Weights of a small transformer language model.
Size: 8 layers, width 256, MLP 1024 quick GELU, vocabulary 847, 6.75M parameters.
Architecture: rotary positions, untied embeddings.
Training: a variant of Adam for these matrices, 424M tokens, 6109 steps.
Each number is 50 + 10 x the weight over the matrix's rms, rounded and kept within 0 to 99. Layers, rows and columns count from 0.

# layer 4 attention key, 256x256, rms 0.0503, rows 243-255, columns 0-255
52 55 59 43 57 47 55 48 31 66 57 27 39 41 63 65 54 39 46 47 60 45 59 57 58 55 76 53 51 56 40 55 47 59 50 44 59 64 63 49 47 28 54 67 59 44 39 41 57 48 50 45 48 58 51 32 49 49 50 45 43 37 52 65 57 70 29 67 46 33 40 57 43 60 69 55 58 84 47 59 35 67 35 42 62 51 42 43 58 61 47 41 49 55 43 50 36 47 45 44 52 43 30 56 67 35 50 60 55 46 42 54 49 37 62 71 62 51 50 47 47 30 59 44 81 32 33 63 55 50 42 51 64 45 53 60 49 42 46 46 56 47 65 63 34 48 45 39 53 50 62 43 46 50 48 44 70 44 46 49 39 51 49 36 53 72 65 49 43 37 41 37 69 68 39 56 43 47 43 33 38 44 43 33 42 62 51 38 51 58 45 55 50 37 57 67 31 51 57 51 47 62 62 71 50 42 41 54 44 58 57 41 81 46 39 62 50 41 52 51 56 48 52 44 63 31 37 53 50 69 66 38 62 53 41 47 62 51 36 58 53 44 74 68 43 39 40 42 33 55 66 61 41 60 32 55
57 52 42 48 42 67 51 63 57 43 62 54 35 47 45 33 73 53 53 31 47 45 32 27 40 73 37 44 35 43 29 41 48 34 38 31 40 36 24 30 29 26 56 58 39 49 72 57 32 54 75 25 52 54 70 55 51 45 49 71 56 42 43 53 45 40 41 37 45 34 33 48 27 54 21 41 30 32 53 66 39 70 25 44 57 51 66 40 45 38 64 47 73 50 42 48 62 47 55 37 62 68 35 43 38 34 52 65 70 46 75 48 67 56 43 45 50 63 53 34 41 54 65 33 43 27 40 61 44 37 52 58 49 32 56 69 41 74 50 60 58 46 48 53 58 43 42 50 34 44 38 43 60 48 41 42 34 42 68 37 70 44 50 51 51 53 44 48 58 34 28 50 42 42 41 57 55 57 49 44 48 32 59 51 25 47 56 43 81 57 53 41 45 48 70 48 51 59 54 64 49 63 51 64 60 52 43 32 64 58 49 50 48 72 46 65 52 58 47 50 59 37 59 49 55 51 47 52 52 47 50 37 52 66 27 46 49 40 42 56 54 55 44 53 65 54 61 54 43 84 54 33 63 42 37 71
39 39 62 32 50 45 62 52 57 55 46 51 56 59 55 45 46 45 30 69 53 50 53 61 40 56 37 25 63 33 60 38 34 57 73 68 44 53 43 52 50 75 45 29 49 59 23 45 58 28 65 57 35 56 54 39 68 70 50 48 28 53 48 44 50 68 50 45 59 57 54 33 23 68 69 63 47 41 43 41 67 36 47 57 54 63 43 46 57 38 37 51 27 53 26 47 52 29 50 54 55 49 49 55 51 49 47 41 45 56 35 29 52 32 39 64 51 76 55 42 49 53 55 46 31 67 63 28 46 39 77 69 50 44 44 55 43 51 50 68 49 54 44 62 51 53 62 59 38 58 40 58 36 54 69 38 49 13 45 52 44 37 38 28 41 37 46 41 46 39 56 54 50 58 60 53 59 35 57 54 44 37 40 49 33 44 46 57 58 57 37 79 50 64 52 57 48 58 47 50 43 53 44 51 38 40 48 52 53 51 43 52 46 50 43 50 60 51 35 32 73 32 61 61 32 53 46 43 49 43 53 39 54 49 31 58 48 52 53 60 58 57 47 54 71 45 46 52 56 22 59 40 39 61 48 53
54 44 38 48 54 36 57 63 46 32 33 48 33 51 42 27 57 56 76 44 30 57 57 58 44 65 51 77 33 54 39 62 46 42 36 65 66 54 61 43 44 35 46 57 34 53 64 77 52 63 56 46 50 56 43 49 42 45 49 42 53 51 52 47 47 53 59 51 55 67 30 31 56 51 32 45 41 56 37 40 48 45 47 47 60 50 37 37 56 42 42 69 60 50 53 66 53 38 51 47 59 56 43 59 58 17 53 58 62 38 51 55 49 58 45 52 46 43 48 47 43 67 73 42 50 29 72 53 58 64 41 41 54 60 72 59 40 53 69 38 38 43 46 51 48 38 35 46 55 45 54 54 54 29 45 65 51 40 59 55 57 35 61 58 49 64 58 59 55 36 48 50 37 59 30 56 54 60 45 66 52 40 46 46 80 52 50 54 52 41 59 65 35 39 52 55 48 46 55 55 54 68 36 44 47 67 63 51 26 50 51 68 56 75 52 33 39 31 48 50 46 44 45 45 47 55 49 71 50 48 69 58 59 53 83 59 43 37 49 43 50 60 46 34 54 61 52 70 44 45 58 44 47 69 46 43
65 35 33 48 49 44 56 32 56 44 34 51 47 19 40 44 58 42 40 46 41 70 33 51 37 39 56 51 42 47 49 57 78 51 47 49 53 53 20 54 48 59 51 44 52 49 42 60 39 52 44 66 54 62 27 48 42 56 60 43 54 46 50 72 60 50 47 66 61 45 49 48 46 57 52 35 38 24 54 41 55 66 59 53 42 59 48 56 60 37 59 51 40 39 62 54 64 43 31 57 45 44 35 40 67 50 50 45 73 49 32 55 56 40 55 63 50 47 63 57 44 76 76 53 51 47 52 40 53 41 58 57 63 53 51 46 49 48 51 32 63 38 67 41 47 58 53 47 45 43 37 51 60 45 46 37 49 47 58 35 50 46 66 32 56 41 47 36 43 41 46 48 40 52 49 45 58 63 58 41 60 42 36 45 57 43 54 36 61 54 50 40 50 60 56 29 45 39 38 58 50 38 60 47 59 48 45 42 53 38 59 35 37 45 52 44 65 45 66 48 44 39 49 34 41 40 35 61 51 62 49 46 35 71 46 47 44 45 38 50 57 20 56 35 28 70 52 35 46 46 46 49 59 58 45 43
69 52 62 45 35 67 61 67 54 44 60 67 43 54 42 33 40 41 62 43 55 44 60 31 40 55 53 49 56 45 44 54 38 68 26 46 47 40 64 44 42 47 49 48 62 53 43 45 68 54 73 46 40 42 50 68 61 33 45 51 63 46 56 64 59 42 67 44 48 30 37 50 47 48 34 40 53 67 64 56 38 76 50 48 62 61 57 49 48 52 57 63 54 49 54 55 35 43 72 58 50 60 44 39 74 30 41 52 47 61 52 35 51 61 36 25 50 61 38 56 69 38 49 49 50 60 57 41 58 70 39 47 39 64 48 36 61 41 46 49 34 51 44 47 49 56 35 59 45 68 63 41 64 39 50 48 48 65 56 56 56 37 57 60 59 77 57 53 70 53 57 55 53 47 43 51 61 70 39 51 61 38 67 49 50 61 53 70 50 47 48 55 55 57 65 72 54 46 58 43 50 58 54 58 60 45 44 48 40 40 46 63 54 53 56 69 42 36 61 60 65 57 42 40 36 60 35 55 50 63 53 51 39 48 51 50 54 25 62 42 61 56 48 45 49 44 64 67 41 60 54 44 45 44 48 49
57 58 72 66 43 51 48 46 42 47 40 49 34 40 57 39 54 47 47 44 53 56 38 54 48 46 50 49 46 41 52 51 41 47 54 37 62 56 46 55 55 24 47 35 52 52 36 80 64 65 52 46 62 38 54 38 49 47 23 41 57 60 57 50 54 61 65 52 64 51 44 47 52 55 47 48 45 39 35 53 48 62 68 53 49 33 53 50 39 39 56 44 56 46 48 47 55 43 50 42 63 46 42 48 58 50 62 37 67 52 42 61 57 44 76 48 60 18 46 49 44 59 52 46 44 43 48 52 61 58 49 40 49 46 47 73 61 45 60 43 45 40 38 63 51 53 65 76 53 48 59 43 39 60 34 44 40 44 41 66 55 50 58 74 50 29 42 52 48 40 46 51 49 44 57 48 55 53 87 54 60 58 62 70 37 39 54 25 37 59 51 45 47 78 49 63 51 52 54 62 30 50 53 15 62 46 60 57 42 58 47 39 45 67 52 56 51 46 47 41 41 41 52 66 50 58 62 45 56 48 54 55 52 40 63 60 53 46 65 40 36 45 36 57 50 59 69 46 56 63 55 50 31 30 33 48
49 43 51 58 60 54 33 44 47 32 46 47 45 55 42 54 58 55 55 39 63 62 61 62 54 45 53 54 62 49 58 44 53 45 44 58 47 40 41 49 47 58 50 54 32 72 48 70 46 66 50 56 69 42 50 68 21 44 52 50 67 55 44 62 57 55 42 52 34 44 37 46 64 52 42 40 52 48 44 44 64 35 43 52 60 62 59 49 44 38 59 52 71 35 64 75 49 54 42 56 37 51 43 64 48 64 40 57 41 38 56 44 31 52 63 25 49 42 32 60 48 38 66 38 43 36 58 49 40 37 42 36 44 48 62 52 38 41 59 62 51 70 55 36 41 34 46 44 45 58 79 58 53 36 49 61 33 57 57 51 73 50 51 65 58 63 55 67 28 31 60 39 57 65 39 56 33 74 36 67 50 54 46 62 45 54 46 53 54 54 47 35 60 36 44 43 47 32 62 33 80 50 25 32 48 59 61 50 51 48 42 61 42 52 53 55 47 51 59 64 58 65 44 48 47 44 26 42 35 33 54 78 59 58 44 46 37 70 39 37 34 39 63 50 63 52 53 58 41 52 36 62 45 47 63 38
38 54 59 61 70 65 61 41 40 43 79 36 55 34 40 44 41 51 45 52 58 46 55 53 40 30 38 41 29 47 58 43 56 44 64 40 62 55 45 52 44 63 40 60 41 36 57 56 36 52 56 66 53 66 49 53 48 65 42 53 48 58 36 36 53 56 28 37 46 46 65 47 45 49 67 44 53 44 67 50 54 37 52 36 27 64 45 57 67 41 51 54 42 44 62 62 56 65 27 42 34 53 60 53 42 49 66 53 43 33 51 52 55 56 53 59 47 54 59 52 35 66 54 53 56 53 28 50 52 47 59 34 72 48 56 59 35 52 52 52 36 46 42 36 46 43 69 62 66 37 32 55 55 70 59 32 53 46 56 45 37 74 39 55 28 18 48 41 39 42 40 53 36 42 34 51 46 46 40 45 44 72 49 47 41 45 50 32 44 54 58 35 48 45 39 43 61 58 53 60 43 53 62 61 32 62 33 58 42 61 51 50 51 35 49 44 44 65 49 48 45 35 39 45 45 64 63 37 53 35 50 44 44 77 43 59 44 61 33 62 48 38 43 61 50 66 53 48 59 64 41 43 71 50 45 44
56 59 54 43 40 58 34 50 31 66 45 36 66 48 59 45 51 47 46 37 58 46 39 47 55 54 50 78 33 68 45 54 47 66 42 38 67 58 56 41 33 29 58 58 64 48 59 35 63 48 40 33 41 34 31 46 33 45 42 51 43 40 67 54 58 41 68 57 57 52 43 68 54 72 52 50 46 58 53 52 34 40 56 39 73 52 52 57 37 76 41 42 50 71 47 56 57 37 58 52 51 68 36 65 45 23 40 38 27 58 52 63 43 58 63 60 47 39 39 48 53 41 38 23 55 59 55 49 40 56 46 61 58 50 46 28 34 53 62 36 63 41 47 65 32 43 49 38 57 49 51 43 52 59 45 53 80 48 58 50 43 39 71 51 51 56 47 53 66 67 52 43 54 53 62 57 52 36 33 40 36 48 48 57 39 61 34 36 50 45 64 45 42 56 49 58 50 59 42 47 41 43 43 69 62 52 53 33 48 44 50 50 71 44 50 55 40 39 58 34 75 50 55 57 69 38 69 65 42 56 33 62 49 35 47 42 50 56 52 37 55 57 55 53 51 30 60 57 40 61 59 51 45 54 59 56
44 46 75 66 67 55 43 59 57 64 63 41 65 68 61 53 64 68 43 56 38 33 48 54 63 39 33 45 48 36 65 68 51 56 64 59 65 63 44 48 36 56 52 54 44 51 46 61 62 59 53 73 63 34 54 39 44 46 30 39 44 49 74 33 53 42 43 42 63 50 60 54 44 61 62 62 32 50 56 48 64 25 32 48 39 36 59 59 43 51 23 30 45 52 37 45 53 48 49 66 43 36 52 48 54 35 51 74 31 63 53 50 60 35 63 56 52 14 46 45 49 32 34 41 62 55 62 58 53 56 53 46 55 63 51 58 65 52 71 36 61 44 48 69 50 29 66 35 48 43 61 73 41 51 52 58 79 61 45 59 63 57 53 52 72 53 45 42 63 62 59 55 44 31 60 64 58 33 49 55 22 41 28 55 50 48 57 49 67 58 37 51 49 32 48 45 53 68 53 62 49 47 36 33 41 43 54 49 41 47 53 42 58 40 47 62 44 45 42 37 51 46 43 68 49 43 46 50 42 60 57 50 58 50 38 51 56 65 65 53 57 26 24 56 57 40 49 36 56 50 55 42 41 67 66 39
65 37 58 39 34 61 33 64 64 47 41 54 49 50 52 49 63 50 40 43 51 40 47 43 49 33 42 31 40 74 40 45 38 43 51 46 18 64 44 53 56 51 52 36 62 45 46 43 62 51 43 43 70 55 69 41 54 54 58 64 72 48 46 48 65 73 37 27 27 54 56 53 52 45 58 57 38 49 46 59 36 59 42 36 48 34 43 44 40 75 46 55 56 51 48 53 46 68 67 72 41 69 54 37 60 51 55 58 60 50 44 41 48 41 67 44 66 53 54 56 49 57 55 62 39 47 57 62 46 47 42 63 39 38 40 67 52 49 45 64 37 31 60 53 60 59 69 64 33 52 47 53 49 73 10 52 34 31 41 54 47 67 46 48 61 49 37 42 56 48 54 44 44 66 17 27 48 41 61 39 49 61 53 61 50 67 42 50 46 50 43 47 55 59 44 53 58 38 33 56 50 68 48 47 59 27 41 55 60 46 38 65 60 39 37 53 40 54 26 60 37 50 38 17 53 54 49 39 56 37 48 37 41 43 39 48 42 53 69 40 48 41 54 37 42 50 34 35 65 52 70 18 50 45 68 58
36 55 36 56 62 68 68 47 46 59 72 55 46 54 64 46 62 44 45 54 49 57 63 33 42 61 44 38 63 39 43 50 54 43 59 38 56 43 47 53 57 64 48 39 50 53 72 55 49 45 71 56 34 54 45 52 67 59 39 45 51 51 36 38 42 47 37 33 44 44 53 57 40 43 49 50 40 43 54 51 53 48 50 55 28 51 56 44 58 46 51 55 44 51 54 44 43 54 33 47 42 40 68 57 46 52 76 57 44 43 41 49 50 50 26 37 45 51 44 34 72 59 64 72 56 49 32 44 54 52 32 32 52 52 55 35 57 55 40 42 33 46 72 41 66 47 59 45 53 58 48 57 56 39 58 72 59 48 42 64 62 57 35 64 43 40 64 48 58 58 53 44 36 47 57 61 40 59 45 44 36 56 61 65 70 56 63 68 55 48 46 58 46 43 47 43 55 35 63 64 77 57 57 47 43 67 43 69 23 56 65 51 32 63 62 26 50 44 56 71 31 40 43 66 51 65 61 62 57 52 51 36 46 51 49 55 54 36 46 53 71 45 58 59 44 56 41 48 42 36 21 30 54 41 50 42
# layer 4 attention query, 256x256, rms 0.0511, rows 244-255, columns 0-255
31 71 51 48 65 46 48 78 44 51 51 64 52 20 48 56 46 39 42 45 72 35 53 43 51 57 72 41 49 46 46 52 56 52 46 49 47 58 57 50 28 52 45 45 53 54 26 49 59 53 54 50 42 25 53 53 54 60 49 55 35 46 65 56 56 49 49 52 55 30 56 50 54 67 49 64 49 72 32 33 66 30 15 63 35 57 69 54 49 56 42 46 51 56 63 46 59 38 36 42 40 49 41 64 46 60 61 66 52 43 44 23 61 38 45 45 45 66 62 67 60 42 63 59 50 50 39 59 31 55 19 47 51 40 48 41 41 45 47 73 59 39 43 49 62 33 54 56 64 45 48 54 63 52 48 27 44 32 50 53 41 41 53 42 60 66 12 57 44 57 67 55 61 20 61 46 63 62 44 55 50 50 75 68 32 41 49 47 23 34 63 57 57 41 55 44 48 55 52 42 53 56 38 67 49 62 38 49 36 38 61 47 47 39 69 63 33 34 52 58 48 34 46 34 42 57 56 52 53 51 58 68 56 58 36 55 57 53 55 73 64 71 55 74 48 38 49 44 56 58 42 40 68 70 40 48
26 44 54 67 52 59 59 55 42 51 63 43 40 79 48 58 58 44 33 40 27 55 36 53 42 58 42 60 57 38 50 52 39 36 55 49 44 71 56 58 58 50 56 40 55 59 72 64 66 52 48 49 51 66 59 44 54 58 40 42 49 66 49 46 46 51 36 26 43 37 40 56 53 53 50 18 36 63 55 52 61 33 44 53 30 44 56 54 54 50 46 71 44 51 53 33 42 60 73 60 52 56 51 62 58 33 48 68 46 59 37 59 44 44 54 48 59 42 47 43 45 59 42 47 56 35 39 34 54 54 51 44 48 71 41 43 52 49 43 48 52 67 47 46 31 47 53 50 42 69 59 71 55 73 57 72 42 59 32 38 59 67 53 49 47 43 57 35 52 57 63 63 46 55 63 47 62 58 59 43 35 52 57 76 42 44 60 40 65 65 53 54 52 45 47 42 51 39 62 56 38 39 43 37 59 60 56 61 45 48 43 57 58 32 61 52 50 43 52 63 57 43 51 56 23 49 29 48 62 37 58 53 61 85 51 57 56 63 51 52 49 43 49 73 30 50 62 56 38 48 45 65 27 53 38 50
42 54 55 37 61 60 39 40 48 59 61 56 68 51 45 60 59 56 81 42 46 40 52 44 60 65 26 59 35 63 46 41 39 52 51 33 33 58 34 43 37 52 52 40 31 51 30 67 26 25 58 46 31 46 54 51 50 56 57 70 37 44 52 55 40 65 49 62 43 64 59 43 59 43 52 54 63 39 51 65 49 36 45 48 38 60 54 22 45 58 49 54 60 33 47 57 48 42 50 40 47 46 43 32 62 51 63 71 41 36 38 48 55 46 56 54 57 68 55 52 61 47 51 59 25 61 35 51 47 44 49 50 52 58 51 55 50 65 52 30 53 45 29 60 75 49 39 54 61 50 64 62 47 64 48 50 53 37 52 52 50 43 32 45 50 76 43 59 43 61 46 47 37 56 46 59 63 39 66 43 87 60 70 75 32 52 50 60 45 46 59 47 50 42 51 35 49 52 42 55 46 43 70 39 68 47 45 66 66 44 35 44 38 52 60 31 47 74 48 53 40 38 63 50 56 57 52 44 51 54 49 41 69 65 40 54 44 41 51 51 41 71 67 56 49 42 51 40 42 68 38 51 62 65 44 52
43 61 60 62 44 55 58 45 49 40 43 54 45 52 47 48 37 46 29 52 56 45 50 48 51 43 47 29 46 48 45 65 51 34 36 56 36 50 49 66 47 51 42 54 52 68 36 37 51 46 47 49 37 35 53 56 50 41 55 57 51 52 54 50 83 41 51 53 42 63 57 51 44 41 51 56 45 45 41 53 46 39 58 19 48 50 65 39 46 59 48 42 33 65 46 45 57 56 44 49 46 51 72 49 46 33 74 66 64 41 57 39 64 44 56 58 51 46 49 54 63 57 47 38 62 51 57 57 43 58 48 37 57 39 50 53 62 47 24 73 53 48 38 53 47 20 49 61 52 56 54 59 45 52 63 71 46 52 82 55 33 37 41 48 55 48 63 38 63 45 30 48 44 60 47 61 36 44 37 32 55 53 61 52 46 61 41 39 48 49 58 39 66 32 39 44 45 46 44 44 50 55 61 56 60 38 52 62 43 72 50 57 25 37 61 39 62 39 51 66 65 42 56 61 66 52 52 74 53 56 53 55 63 44 55 55 41 51 45 59 48 58 49 57 60 47 50 31 64 57 43 55 66 67 53 29
47 56 46 49 52 43 55 54 53 72 48 57 61 39 44 45 39 59 62 51 51 38 54 58 48 68 65 64 62 61 44 63 67 41 58 35 58 40 15 42 60 65 51 63 48 62 25 59 47 59 51 54 66 46 34 47 47 44 29 18 51 46 41 60 35 47 54 64 34 55 54 58 47 49 57 55 61 57 47 68 49 44 55 62 41 43 72 52 33 43 39 48 45 44 48 55 56 40 49 38 37 43 37 46 57 43 35 40 47 67 64 41 42 51 67 85 58 47 66 43 60 51 55 57 39 73 45 42 42 71 74 56 47 75 47 51 32 52 54 37 60 55 43 37 56 35 50 45 43 42 49 41 37 50 50 44 25 31 38 40 46 59 43 48 54 54 39 68 55 56 59 46 45 39 49 39 43 23 50 55 58 44 37 39 43 55 66 74 42 51 35 55 44 42 45 31 42 45 32 51 38 39 44 49 44 35 54 46 43 35 56 54 47 59 46 53 36 70 43 43 31 53 38 45 26 44 49 58 49 60 52 69 51 69 48 28 60 52 61 54 51 50 55 41 59 67 50 34 50 63 32 44 36 54 30 47
48 63 42 35 76 45 62 49 32 40 62 34 53 57 41 66 59 55 53 45 67 51 52 63 35 43 38 46 39 49 46 50 41 62 84 73 49 44 29 31 54 49 49 48 46 62 51 60 41 56 65 52 47 41 55 54 66 52 59 40 60 51 55 54 62 60 52 53 53 66 56 44 74 69 48 60 64 62 51 31 51 29 50 42 46 51 49 45 59 59 65 56 53 53 40 43 59 53 53 44 77 56 45 39 72 49 33 58 52 65 52 39 57 54 73 24 40 60 46 58 51 51 62 38 38 53 59 54 39 36 42 38 57 70 48 49 50 44 50 50 47 71 54 44 68 51 37 48 41 63 62 48 52 45 53 67 46 46 44 43 31 74 35 47 58 44 16 37 51 58 43 73 47 55 46 56 69 44 50 38 57 47 52 43 26 62 53 68 37 40 45 48 40 52 59 48 37 42 53 47 45 63 58 41 48 38 54 44 54 72 73 58 65 53 44 46 55 50 52 47 29 63 43 55 54 55 44 48 51 42 50 57 48 62 61 53 43 49 51 49 45 53 54 76 52 64 49 50 39 63 49 30 71 43 66 62
68 38 66 51 38 67 44 39 44 58 43 45 68 23 49 29 53 68 54 46 31 52 47 51 84 58 50 45 53 48 39 51 64 55 33 58 44 33 56 48 40 51 48 56 57 48 39 46 38 39 58 45 57 33 43 36 45 63 53 61 48 46 69 57 51 63 50 52 43 64 32 38 29 59 43 53 44 53 51 53 44 50 42 40 53 34 63 54 52 63 58 34 59 56 62 48 46 64 51 29 52 48 60 58 42 47 54 67 68 29 37 31 47 51 48 54 51 39 46 63 41 51 56 39 59 52 46 56 59 44 46 54 33 59 56 56 61 54 62 42 40 50 39 59 76 63 57 37 39 44 55 52 65 51 51 26 63 47 60 45 27 39 39 48 49 56 52 54 37 43 37 77 45 57 44 48 58 58 42 52 34 43 64 32 59 45 29 53 48 52 59 60 49 56 38 50 48 53 48 65 47 51 39 44 50 29 46 57 38 41 27 47 51 51 54 50 57 58 46 54 34 33 54 48 49 39 67 54 67 50 42 26 59 52 21 63 53 44 36 37 44 47 71 35 39 64 53 55 54 63 56 48 50 81 47 74
50 43 54 44 51 61 56 39 59 56 63 55 57 45 40 47 41 61 55 44 54 56 26 64 64 69 46 39 42 37 50 57 44 51 52 52 24 64 84 54 51 59 44 39 41 53 72 40 41 42 38 51 49 45 62 62 45 60 53 24 40 58 67 36 50 72 54 51 53 48 51 59 51 51 39 52 40 25 46 44 41 40 58 44 56 48 26 59 51 54 47 30 36 50 56 61 68 54 40 50 59 49 47 43 57 62 47 44 40 37 46 35 49 53 55 41 21 59 46 77 45 54 53 63 67 63 52 49 55 59 45 49 82 60 62 58 41 36 40 51 48 46 49 58 41 51 56 50 59 60 48 57 47 39 29 35 62 63 56 78 55 44 49 54 38 21 40 41 42 47 53 51 56 53 58 64 53 45 47 49 45 63 52 65 46 37 28 38 53 61 60 51 41 41 45 66 48 47 61 50 58 47 45 58 44 57 60 59 53 49 48 47 54 42 29 64 46 20 46 61 46 40 69 54 63 56 40 48 59 60 47 49 64 45 46 63 59 50 61 47 39 29 60 66 45 45 59 41 42 42 27 42 75 31 55 41
53 55 63 43 49 27 48 50 64 32 30 74 28 44 44 53 50 43 53 45 58 58 48 52 29 40 44 62 39 66 65 51 43 49 51 44 70 42 56 55 47 40 54 45 37 38 37 40 52 50 55 48 49 54 43 51 42 47 54 59 58 44 58 42 55 46 57 57 40 54 48 43 51 35 52 47 60 45 59 41 63 49 38 61 47 50 64 42 61 47 55 38 52 46 45 57 46 30 37 59 45 48 41 46 48 35 47 36 52 59 43 60 58 63 35 53 44 58 50 45 54 44 69 39 36 23 65 42 47 46 62 42 32 34 56 60 45 59 61 62 51 56 50 53 38 43 63 63 60 37 40 61 58 65 35 57 35 73 56 52 34 43 57 54 57 58 30 44 53 47 39 44 38 40 53 23 50 50 38 47 49 48 63 36 46 45 58 48 49 47 56 45 41 39 60 57 66 67 47 34 54 63 45 44 37 49 39 49 41 53 46 42 47 53 49 40 53 72 45 28 49 57 42 58 51 49 58 47 54 42 61 27 44 39 53 40 37 51 49 52 52 48 35 33 61 53 32 53 58 53 52 45 40 59 54 60
50 39 35 36 52 57 47 38 50 18 40 43 40 72 60 34 57 46 72 66 48 59 67 61 33 31 34 71 42 54 50 55 37 52 38 51 54 40 45 57 49 53 60 52 52 35 30 56 57 53 63 48 61 46 48 37 56 47 47 53 75 35 55 61 17 58 37 48 67 55 47 28 48 44 48 58 50 41 50 53 42 44 52 64 54 49 40 30 75 45 51 78 36 44 50 53 52 48 45 49 50 53 42 63 50 59 40 42 51 55 30 59 39 58 41 36 41 64 44 64 55 61 46 25 44 42 40 50 52 61 41 40 45 41 29 46 45 63 41 46 51 67 52 51 18 47 65 51 39 48 45 63 68 53 55 48 52 54 62 37 51 44 50 49 71 62 47 42 41 48 43 55 40 64 56 41 40 75 54 39 69 55 30 47 63 66 47 58 72 44 51 56 46 52 67 62 48 57 63 59 37 43 53 39 29 50 67 48 50 71 53 48 61 52 68 47 46 54 51 46 57 59 49 40 66 49 57 39 54 22 57 35 42 60 45 52 50 34 61 33 54 73 44 63 56 60 56 63 67 57 43 46 39 36 61 77
51 70 51 74 48 32 36 38 28 66 50 32 56 57 53 41 51 57 42 55 40 51 55 49 43 42 43 47 47 51 60 41 62 79 45 67 77 56 44 56 41 48 52 44 60 44 74 53 53 56 72 60 52 56 55 59 49 62 50 24 56 48 35 63 50 47 35 50 54 61 67 73 74 53 42 54 45 63 23 43 49 37 38 41 37 63 62 53 38 46 53 43 46 26 29 36 55 38 51 47 66 52 59 53 38 55 46 47 53 64 62 42 55 40 44 41 44 51 53 74 49 51 37 50 77 52 62 58 66 40 55 35 49 67 46 51 37 38 48 43 55 36 54 32 34 58 56 45 57 54 58 43 65 44 54 55 65 50 44 51 39 52 46 75 36 58 60 48 52 38 50 48 67 31 52 42 51 66 49 35 58 33 58 59 52 35 27 51 47 45 47 39 61 72 62 67 50 41 39 52 37 42 49 57 59 22 58 52 65 35 49 36 74 54 49 56 65 35 61 61 60 37 62 45 58 42 43 53 24 64 61 55 39 48 27 27 54 64 58 37 57 57 35 68 45 53 54 41 48 48 65 48 26 35 77 49
42 40 46 26 44 64 56 49 58 72 56 34 67 44 63 41 44 54 48 46 78 46 48 45 68 53 56 56 72 33 47 54 43 39 46 46 30 37 59 40 36 70 50 43 53 58 43 43 40 50 41 60 40 58 48 64 47 49 47 47 42 40 57 47 27 40 57 65 57 45 45 43 50 54 41 60 39 41 39 58 36 49 61 62 48 53 27 55 49 46 53 45 45 62 50 47 53 37 56 48 40 52 46 61 56 57 40 46 58 52 51 47 51 45 56 65 50 53 50 61 48 56 37 42 42 77 46 50 59 59 39 49 53 44 33 52 49 58 40 32 53 33 42 32 63 46 30 50 65 52 43 47 32 47 56 59 60 31 35 54 59 57 51 43 48 35 48 67 53 65 70 57 49 56 34 66 40 47 67 51 60 48 16 59 46 63 52 54 52 65 36 59 33 55 58 38 49 42 61 56 65 33 29 45 57 46 65 43 31 42 51 53 49 50 57 57 39 58 52 65 61 57 56 46 51 54 46 52 51 69 50 64 51 55 55 50 61 53 67 36 34 33 48 56 63 49 66 39 37 49 49 51 62 27 51 37
# layer 4 attention value, 256x256, rms 0.0319, rows 192, columns 0-255
59 36 60 53 53 55 66 35 64 52 35 44 57 45 60 46 51 46 42 48 22 55 35 49 47 47 40 53 57 53 43 43 44 43 48 63 45 60 47 46 44 46 46 53 56 54 54 48 46 54 51 51 61 73 52 54 59 54 29 61 48 39 48 49 31 47 41 71 57 47 15 51 63 52 66 62 73 47 49 42 37 50 45 48 56 37 62 42 66 50 55 34 56 38 55 52 63 44 51 41 51 45 51 46 35 45 41 48 41 67 39 66 41 51 59 58 73 41 54 38 47 68 36 54 60 64 70 45 53 52 40 53 66 54 50 56 51 40 53 50 43 31 61 61 51 55 48 56 63 60 62 42 53 67 29 32 26 42 39 63 35 63 58 43 57 49 35 67 44 49 58 45 41 52 51 57 45 36 56 42 41 57 55 34 51 38 39 38 61 38 53 50 48 46 64 59 56 58 59 40 49 45 52 40 46 29 51 54 44 44 51 63 33 46 54 47 62 58 65 43 54 39 43 43 61 52 67 53 35 33 48 33 49 31 56 57 50 55 57 46 45 39 35 44 55 49 49 60 55 59 49 59 28 46 40 39
# layer 4 attention output (transposed), 256x256, rms 0.0335, rows 192, columns 0-255
43 42 54 17 33 49 64 79 57 45 51 50 39 31 35 55 51 45 39 36 72 45 50 58 61 58 56 43 68 74 62 47 44 48 32 42 68 54 46 53 45 56 38 51 54 45 56 48 52 60 54 33 64 46 56 33 46 56 47 58 45 40 44 38 54 50 31 45 54 63 59 48 46 38 59 40 38 58 65 46 38 61 46 62 39 55 52 46 32 49 56 42 58 45 50 45 55 42 47 50 61 56 57 39 46 58 51 55 49 47 69 45 62 72 55 53 60 65 40 44 43 61 49 49 59 36 46 32 67 44 50 54 67 47 47 44 45 63 46 45 50 48 51 53 48 65 47 59 48 71 35 72 73 40 37 56 56 47 43 41 63 50 49 54 46 21 51 53 51 53 46 58 56 41 45 31 57 62 46 49 45 62 45 33 47 40 55 42 22 48 56 38 46 77 44 48 62 41 44 52 41 44 64 62 48 44 40 61 65 48 33 52 64 43 40 52 42 57 24 60 49 58 52 57 45 52 34 40 43 53 49 36 48 58 40 44 50 45 51 60 47 36 59 46 54 70 55 42 54 46 50 44 47 43 42 61